Part of a small language model's weights: 13 layers.
Each number is 128 + 32 x the weight over the matrix's rms, rounded and kept within 0 to 255. Layers, rows and columns count from 0.

# layer 6 MLP up, 384x96, rms 0.157, rows 365-383, columns 0-95
[[130 143 136 182 134 151  93  66 145 137  79 102  67 123 102 158 150  98 109 104 105 101 156 101 130 130 146 174 119 108  91  69 187 169 190 133 104 114 126 179 124 123 117 151 152 113 161 133 127 119 131 129 170 116 127 132 152 100 159 152  88 132 152 120  77 105 141 134 165 137 148 128 118 111 165 101 137 139  85 112  58 145 105 144 144 104 129 156 108 203 108 141  96 172 104 129]
 [129 130 144 131 175 137 123 180 173 134 104 162 136 118 106 110  96 111 133  69 170 180 138 119 103 134 113 182 133 120 162 162  87 153 151  99 137 195 138 128 109 119 112 115 170 106 109 128 120 153 173  95  99  69 146 140 176  80  99  91  52 105 125 108 136 176 122 164 125 113 128  88 156 150 122  94 140 141 104 125 178 109 130 158  87 120 105 195 103 148  93 123 128  70 160 135]
 [ 93 118 120 182 102 119 128 106 102 109 112 169  99 127 128 108 154 166 116 126 140 160 105 107 142 123 113 117 174 123 113 115  89 122 122 102 106 134 162 147 135 182 125 119 100  68 137 110  92 126 146 139 130  63 131 127 137 139 109 138 160 178 146 160 143 186 104  93 120 127 124 146 171 158 154 133 132  88 144 126 151 109 175 148 129 138 112 147 134 121 165 145 171 120 144 143]
 [198 129 146 111 133 178 104 163 110  86 101  96 157 126 104 107 118 153 115 153 121 146 187 121  71 154 148 137 138  87 137 102  97 174  91 253 162 138 141 129  78  90 140 125 112 134 129 117 127 141 116  72 154 129 135 138 190 123 101  80 102 148 111 129  99 127 143 126 154 118 179 104 109 132  94 101 129 125 117  97 161 225 185 134 114 135 101  72 130 169 153 143 150 118 147 154]
 [108 203 201 130 126 159 104 108  80 151 145 209 127 152 176 174 106 166  30 118  78 200 154  66 124 153  95 117 168  94 220 131 140 139 172 166  79 115 129 196 105  71 118  94 133 169 131 121 125 147  86 132 176 133 111 182 124  76 162  97  72 158  81  88 154 142  56  45 193 105 113 132 114 134 146  84 151 133 141 162 105 179  99 165 104 143 148 145 109 120 112  87 139 161 120 160]
 [152 131 118 178 117 182 115 179 131 159 128 108  93  85 192  95 125  93 172 103 100 201 156 153  86 144 108 125 167 142 143 154 159 151 113 151 132 162  89 173  58 167 201 128 150 113 103 119 113 115  90 135 164 136 116 168 189 126  99  97  78 147 155 117 168 118 115 112 126  68 113 133  93  96 133 124 119  86 143 115 144 117 122 145 104 109 117 160 136  87  93 105 131 114 137 144]
 [ 79 177 107  77 133 164 123 114 113 135 115 175 139  78 112 123 114 143 153 147 161 144 116 115 136 159 159 138 153 111 116 123 101 137 139 114  96 100  58 154 145 170 111 103 159 142 124 147  79 162  97 129 154  81 138 156 137  79 107  42 138 113 124  66 169 107 142 129 122 114 146 110 176 162 105 115 162 150 112 137 171 153 165 126 133  56 164 112 123 148 116 187 146 130 144 142]
 [ 56 148 176 149 130 148 101 132  91 148 136 123 141  78 121  56  76 199 167  99 143 176 103 108 124 122 115 189 115 120 151 102 103 155 109 143 108 103 113 167 151 143 162 102 102 140 127 127  81 173 146  91 135 108 122 151 142  78 123  95 143 119 122  94 169 194  74  65 169  98 181 134 153  40 199  65 175  72 151 154  77 117 200 180 133 128 161 178 101 106  61 162 159 179  54 126]
 [137 145 101 140 118  86 110 119 107 107  58 102 145 113  82 200 113 132 137 101 123 181 189 150 124 112 150 129 159 106 121 148  96 106 120 141 137 158 116 158 166 154 177 151 131  99 102  84  73 169  80 134 167 149 136 151  94 132  66 140 155 167 100  79 125 133  83 148 137 121 123 112 112 116  81 149 139 125 175 172 154 159 167 106 168 110 117 164 154 165 128  68 144 152 160 113]
 [130 104 148 124 159 117 112 119 121 162 127 140 132  94 119 136  74 164 211 146 187 144  80 128 105  76 145 164 179 120 137 164 130 136 119 108 108 104 164 109 157 161 184 110 183 140  66 154 110 106 160 113 149 122 182 108 140 103 105 106 135 168 162  73 176 115 100 108 179 122 101 137 171  66 168 105 157  98 111  69 112 147  86 181 126  79 178 156 151  60  28 134 116  86 114 155]
 [ 86 159 121 138  85 102 124 136 129 118 117 193  90 123 155  93 125 167 134 129 125 140 125  93 145 145 116 125 138 140 120 111 103 151 120 165 118 132 180 107 134 113 146 160  98  93 152 142 109 117 140  96 133  73 131 105 172  84 131 114 152 157 139 162 129 127 112 115 138 169  95 164 159 131 151 120 173 105 110 135 135 119  93 150 116 102 131 118 136 135 150 138  78 132 162 115]
 [124 108 129  93 107 106  64 143 129  14  31 161 218 103 109 154 100 194 116 109 100 123 158  31 144 161  80 161 149  87 146 137 116 128 163 187  87 150 197 171 120 147 175 115 174 165 101 141 101 167 122  75 165  75 145  97 112 126  95 134 164 161 106  99 183 115 142 153 162  98 183 161 116  83 125 101 177 140 195  96 124  89  83 131  79 166  99 115 162 120 124 157 122 200 138 197]
 [139 120 100 137 155 159  90 135 128 119 112 158  92  89 131 126  92 164 148  88 144 165 116 135  89 138 144 135 175  84  89  83 124 115 146 148 165 167 134 131 126 114 143 135 150 117 137 115 163 158 147 136 159  92 166 122 134 122  98 106  95 156 116  87 141 148  91 132 133 108  99 151 132 122 126 151 137 161 159  85 151 152 144 122 112 145 143 128 123 140  89 139 128 117 124 150]
 [127 137 146 140 114 176 133 139 115 105 136 128  98 122 130 155  98 109 111 143 121 161 169 150 131  95 142 132 122 138  77 129 139 151 154 142 126 164 124 178  88  94 157  52 199  94 147  92 114 145 114 131 122 133 102 149 186  98 117  80  77 151 101 100 104 160 102 122 104  80  85 115 153 189 136 137 154 132 138 122 152 128 140 155 140 130 134  92 162 128 132  90 107 121 139 126]
 [162 146 137 181  99 165  94 153 152  79  25 116 128  86 144 124 158 173 154  14 135 146 105  67  78  62 110 112 130 137 166  82 148 129 112 128 137 121 151 221 159 150 132 161  88 125 143  90  82 154 203 124 172 140 135 143 100 135  95  88  80 184 112 132 168 195  72 135 139 154 136 120 141 138 100 139 158 171 120 122 143 168 110 124 168 145 183 140 143 117 126 130 159 122 139 105]
 [105 164 187 109 117 149 125 163 185 162 129  82  83  92 135 103  77 107  72  99 152 179 138  92 126  61  88 129  77 100 173 130 126 159 125 111 125 172 150 150 133 133 166 105 204 113 140 124 108 151 206 158 151 105 136 153  92  97 139 109  73 139 170 146 176 121 114 137  81 117 107  99 158 124 143 152 165 113 105 138 124  81  85 142 113 115 155  81 137  99 129 109 108 155 202 141]
 [117 134 203 136 155 194 118 140  92 124 142 152  74 106  82 171 145 142 106  93 177 149 124  99 123  99 149 120 150  88 167 110 152 141 125 127  83  95 158 164  79 129 120  95 196 134 110 151 137 128 125 139 155 116 137 179 115 145  97  97 101  89 115 123 145 115 116 148 133 159 127 171 107 106 103  88 121 135 162  78 100 151 106 157 130  89 126 140 133 126 117 137 179 157  90 183]
 [111 121 145 143 133 142 101 124 134 108  83  97 170 122 170 148 154 205 121  52 128 181 157 122 136 124 135 152 131 127 115  85 133 140 123 193 200 158  96 171 126 137 226 144 160  90 102  77 144 142 125  60 121 103 104 243 104 100  68 103 102 133 132  90 173 109  98 140 110 138 167 107 127 146 187 136 154 139 115 114 129 124 173 130  59 185  96 188 105 129  94 197  65 114  90 107]
 [139 108 124  97 179 135  68 141 112 108  86 162 131  85 130 150 138 123 108 112 122 152 137 121  85 178 150 118 177 157 127 123  77 106 175 129 145 153 177 117 108 109 153 149 176 123 134 127 126 127 178 120 162  99 169 107 119 111 116 138 100 119 123 131 136 173 124 121 147 117 131 138 149  96 188 144 140 155 155 118 120 157 102 110 105 102 141 125 123 116  72 155 138 140 121 133]]
# layer 6 MLP down (transposed), 384x96, rms 0.123, rows 365-383, columns 0-95
[[114 153 149  79 150 105 128 146 162  94 143 114 130  94 105 117 126 157 113 201 145 171 149 175 125 152 129 129 126 125 128 188 157 138 144  98  88 127  68  97 130 179 154 103 162 138 110 132 125  86 148 162  96 140 108 108 131 118 108 121 140 110 136 171 154  99 114  84 152 120 153  96 151 132 115 138 127 112 150 173 156 148  99  97 116 132 100 139 105  81 104 112  97 135 116 117]
 [149 113 111 120 135 134 207 159 111 109 197  57 154 146 110 117 179 112 154 124 112 126 138 178 100 143 193 132  92 186 140 121 140  99 126  99 161 100 143 141 100 150 135 156 105 116 127 101 112 111 122 127  81 119  96 104 130 153 153 125 126 155 126 112  98 150 152 121 155 190 151 132 129  86  99 108 164 153 140 134  94 141 104  66 118 123 124 118 141  96 136 115 108 164 118 139]
 [143 133 148 101 179 157  98 137 158 122 153 127 134 101 170 140 116  75 150 136 165 101 162 112 116 137 144 113  97  76 140 120 159 109 155 123 146 108 131 136 150 110 113 133 154 188 104 124 162 144 101 145 161 174 112  98  98 123 121 133 148  83 154 104 117  90 158 121 185 171 100  94 151 121 107 124 123 148 153 118 123 158 111 129 105 111 142 123 118 102  94 116  79 108  91 118]
 [ 90 109 135 139  95  93  63 114 154 105 144 194 129 127 150 150 118 101 165  85  51 102  37 132 148 139 174 131 148 145 118 169 179 115  96  40 103 145 181 103 172 177 148 141  91 125 143 203  93 145 200 215  83 112  49 108  98 113 186 121 119 118 136 117 129 156 143  75 115 165 138 129 137 170  87 151 157 129 132 127 106  66 172 157  63 134 139 145 127 142 133  79 112 134 161  70]
 [ 89  91 178  66  89 162 128 163 144 152 124  98 103 107 186  79  84 177 159 127 192 172 132 123  64 133 200  72 139 157 103 135 134 144 136 147 104 210  75  68 148 168 137 118 118 117 156 144 148  87 150 144 154 182 138 134 132 122 119 208 164 189 111 130  23 115  54 127 159 124 137 139  72 118 107  62  86  67  99  83 155  85  94 191  88  66 170 155 178 145 136 196 108 127 101 149]
 [140 153 111  96 132 107 154 115 126 117 100 101 130 139 106 158  94 113 119 130  88 129 135 198 109 146  87  99 110 161 113 138 135 115 101 114 142  79 188 152 190 112 106 152  96 146 113 116 132 108 109 156 128 102  85 190  88 136 157 175 169 141 160 116 180 138 103 141  96 149 150  66 141 160 150 173 105 151 115 156 108 156 122  72 102 160 127 150  95 128 126  97  86 141 128 103]
 [126 101  74  93 153 130 131 151  65 163 134  68 162 150 132 132 147 148 147 101 158 175 107 146 130 121 129 143  68 138 152 113 156  65 127 131 161  97 172 141 156  94 133 151  79 122 153 150 135 130 112  96  85 167 139 126 118 140  89 167 129 117 158 121  87  78 177 100 146 176  98 147 111  70 163  97 131 137 120 180 138 104 125 105 130 157 119 142 136 137 155 143  86 152 126 115]
 [164 152  97 133 122 168  88 142 136  97 101  73 148  86 105 214  51 120  52  90 108  92 174 140 190  93 112 169 118 115 190 141  88 108  86 187  76 153 118 158  50 106 154 146 150 106  74 119 164 138 137 139 171  95 150 143  83 115  69 140 140 147 123 128  96 118 113 162 134 147 159 102 159 124 103 169 146  96 167 148 155 136 183 116 123 120 178  49 241 116 119 174  74 144 197 139]
 [151 115  77 153 148 149 119 164 152 140 143 122 115 141 104 140 162  70 120 160 139 115  99 140 112 133 179 155  82 115 129 146 170 157 101  93 121  90 146 120 116 106 108 120 140 140  99 156 117 123 166 118  92 182 106 121 139 144 167 109 160 132 145 144 160 110 169  82 121 141  90 163 157 101 131  99  97 132  86 146  87 139  88 144 122 141 137 113 111 118 100 132  91 139 141 141]
 [152 139 175 101 145 122 161 110 171  69 180  97  97 116 113 131 205  96 125 159 106 163 195 127 135 136 114  86 123 161 121 121 107 110 117 131 147 182 122 187 125 129 100 133  93  96 168  71 136 113  88  94 103 140 115 125 140 103 166  85 146 125 129  78  82  98 109 103 211 128 126 111 201  89  86 146 148 136 180 126 125 138 119  96 134  89  75 148 103 139 147 165 136 137 157  96]
 [156 112 104 110 142 173 176 158 120 174 161 125 164  56  75 151 156 105 123 118 151 145 134 125 117 114 160 116 111 135 157 124 166 114 154 127 119  99 101 114 116 121  91 115 154 166 113  96 115 137 123 135 102 173 135 127 115 156  89 148 122 136 129 117 153 141 118  98 144 108 124 109 112 138 116 129 101 112 127 114 153 185 134 103 132 139 152 131 120  82 131 136 161 126  88 110]
 [ 88  71 118 164 156 157 215 143 187 144 140 217 183 158 156 109 110  90 146 169 105 118 146 158 111 111 110 172 165 178  92 137 186 181 142 136 126 135 140 248 126  69  57  96 113  94 145 214 112 103 119  40 112  73 127 118 120 130 141 144  80 115 129 121 121 173 154  36  95 151 123 114 141  13 102  74 214  61  85 163 104 112 103 151  51 103 175  92 113 123 118 192 103 205  86 124]
 [107 202 162 154 166 155  58 180 145  73 107 131  80  36 116 147  53 188 176  72 169 168 158 107  78  74 117 145 101  76 146  93 105 130  98 148 152 166 143 132 134 133 158 123 189 113 139 105 145 118 105 134 191  82 178 142 118  93 106 101 137 153 134 117 210 171  61 110 141 112 134  98 117 118 116 215 166 172 173 123 134 170 132 107 108 122 169  88 110 128  69  84 125 110 113 158]
 [130 126 129 140 153 151 150 127 110 183 179  93 146 150 128 141 152 126 164 105 128 113 112 157 131 162 164 135 123 183 143 126 132  59 127 101 132 102 150 123 147 123 113 133  69 125 140 147 119 108 149 163 121 195 111 100 115 154 128 142 138 109 154 164  67 109 181  64 185 144 117 165 128  75  91 146  81 133  95 158 102 149  82  52 118 113  91 140  96 136 141 122 120 148 101  83]
 [168 155 112 191 141  88 138  94 146 123 149  95  74 146 121 134 134 133 159 116 120 122 130 159 177 162 108 117 131 144 124 142 128 146 125  98 111 139 106 133 143 150 128 117 108 214 117 169 150 122  90 117 107 154  98 110 122 120 100 117 152 143 116 139  76 105  89 101 152 145 181 169 140 136 152  98 127 138  80 106 170 153 143 104 114 129 152 125 104 150 124 117 116  95  65  78]
 [103  80 117 131 132 120 122 139 130 118 174  85 159 126 110 165 156  89 176 136 148 148 146 152 123 137 152 141 106 101 108 127 142  88 139 137 167  99 164  90 109  96 110 116 118 162 148 134 176 131  87 140  62 133 126  96 195 132 105 145 148 100 111 166  92  94 167 126 148 138 110 178 183  53 130 136 110 120 130  97 188 126 109  75 125 155 158 114 131 153 153 149 111 166 127  95]
 [148 131 106 106  82 147 136 121 125 109 137  87 160 128 133  88 103 181 187 137 146 146 117 114 140 150 123 154 178 138 122 145  92 139  99  76 132 122  83  96 167 133 170 192 132 123 135 133  90 156  81 138 147 151 122  93 189  98 134  99 139 155 149  89 115 119 165 146 126 116 107  94 141 107 154 160 144  86 108 151 104 129  96 125 129 157  75 111 112 114 142 141 147 130 155 131]
 [114 115 130 101 148 145 168 101 150  85 125 207  68 158 185 131 130 136 150  84  86 106 114 158  56 139 125 169 162 159 161 162 139 143  95 130 111 111 145 173 139  59 167 129 106 116 103 113 133 128  65 122 109  74 119 195  40 117 191 113 108 152 195 199  91 128 107 118 121 150 151  71 126 147 167 157 158 113 194 152 139 110  78 163 103  65 136 107 110 159 133 138 115 112 105 106]
 [180 120 126 132 101 111 175 103 174 168 112 198 108 107 127  73 108  73 152 140 182  68  42 161  98 166 125 133  90 128 126 140 161 151 118 115 170 139 128  98 100 144 134  92  76 156 133 135 114  80 114 141 129 144 139  67 158 138 140 130 134 133 150 152 104 146 104 108 116 132 109 110 152 141 135 120 110 119 132 151 134 125 175 138 144 131 140 138 122 135 154  87 102 111 154 106]]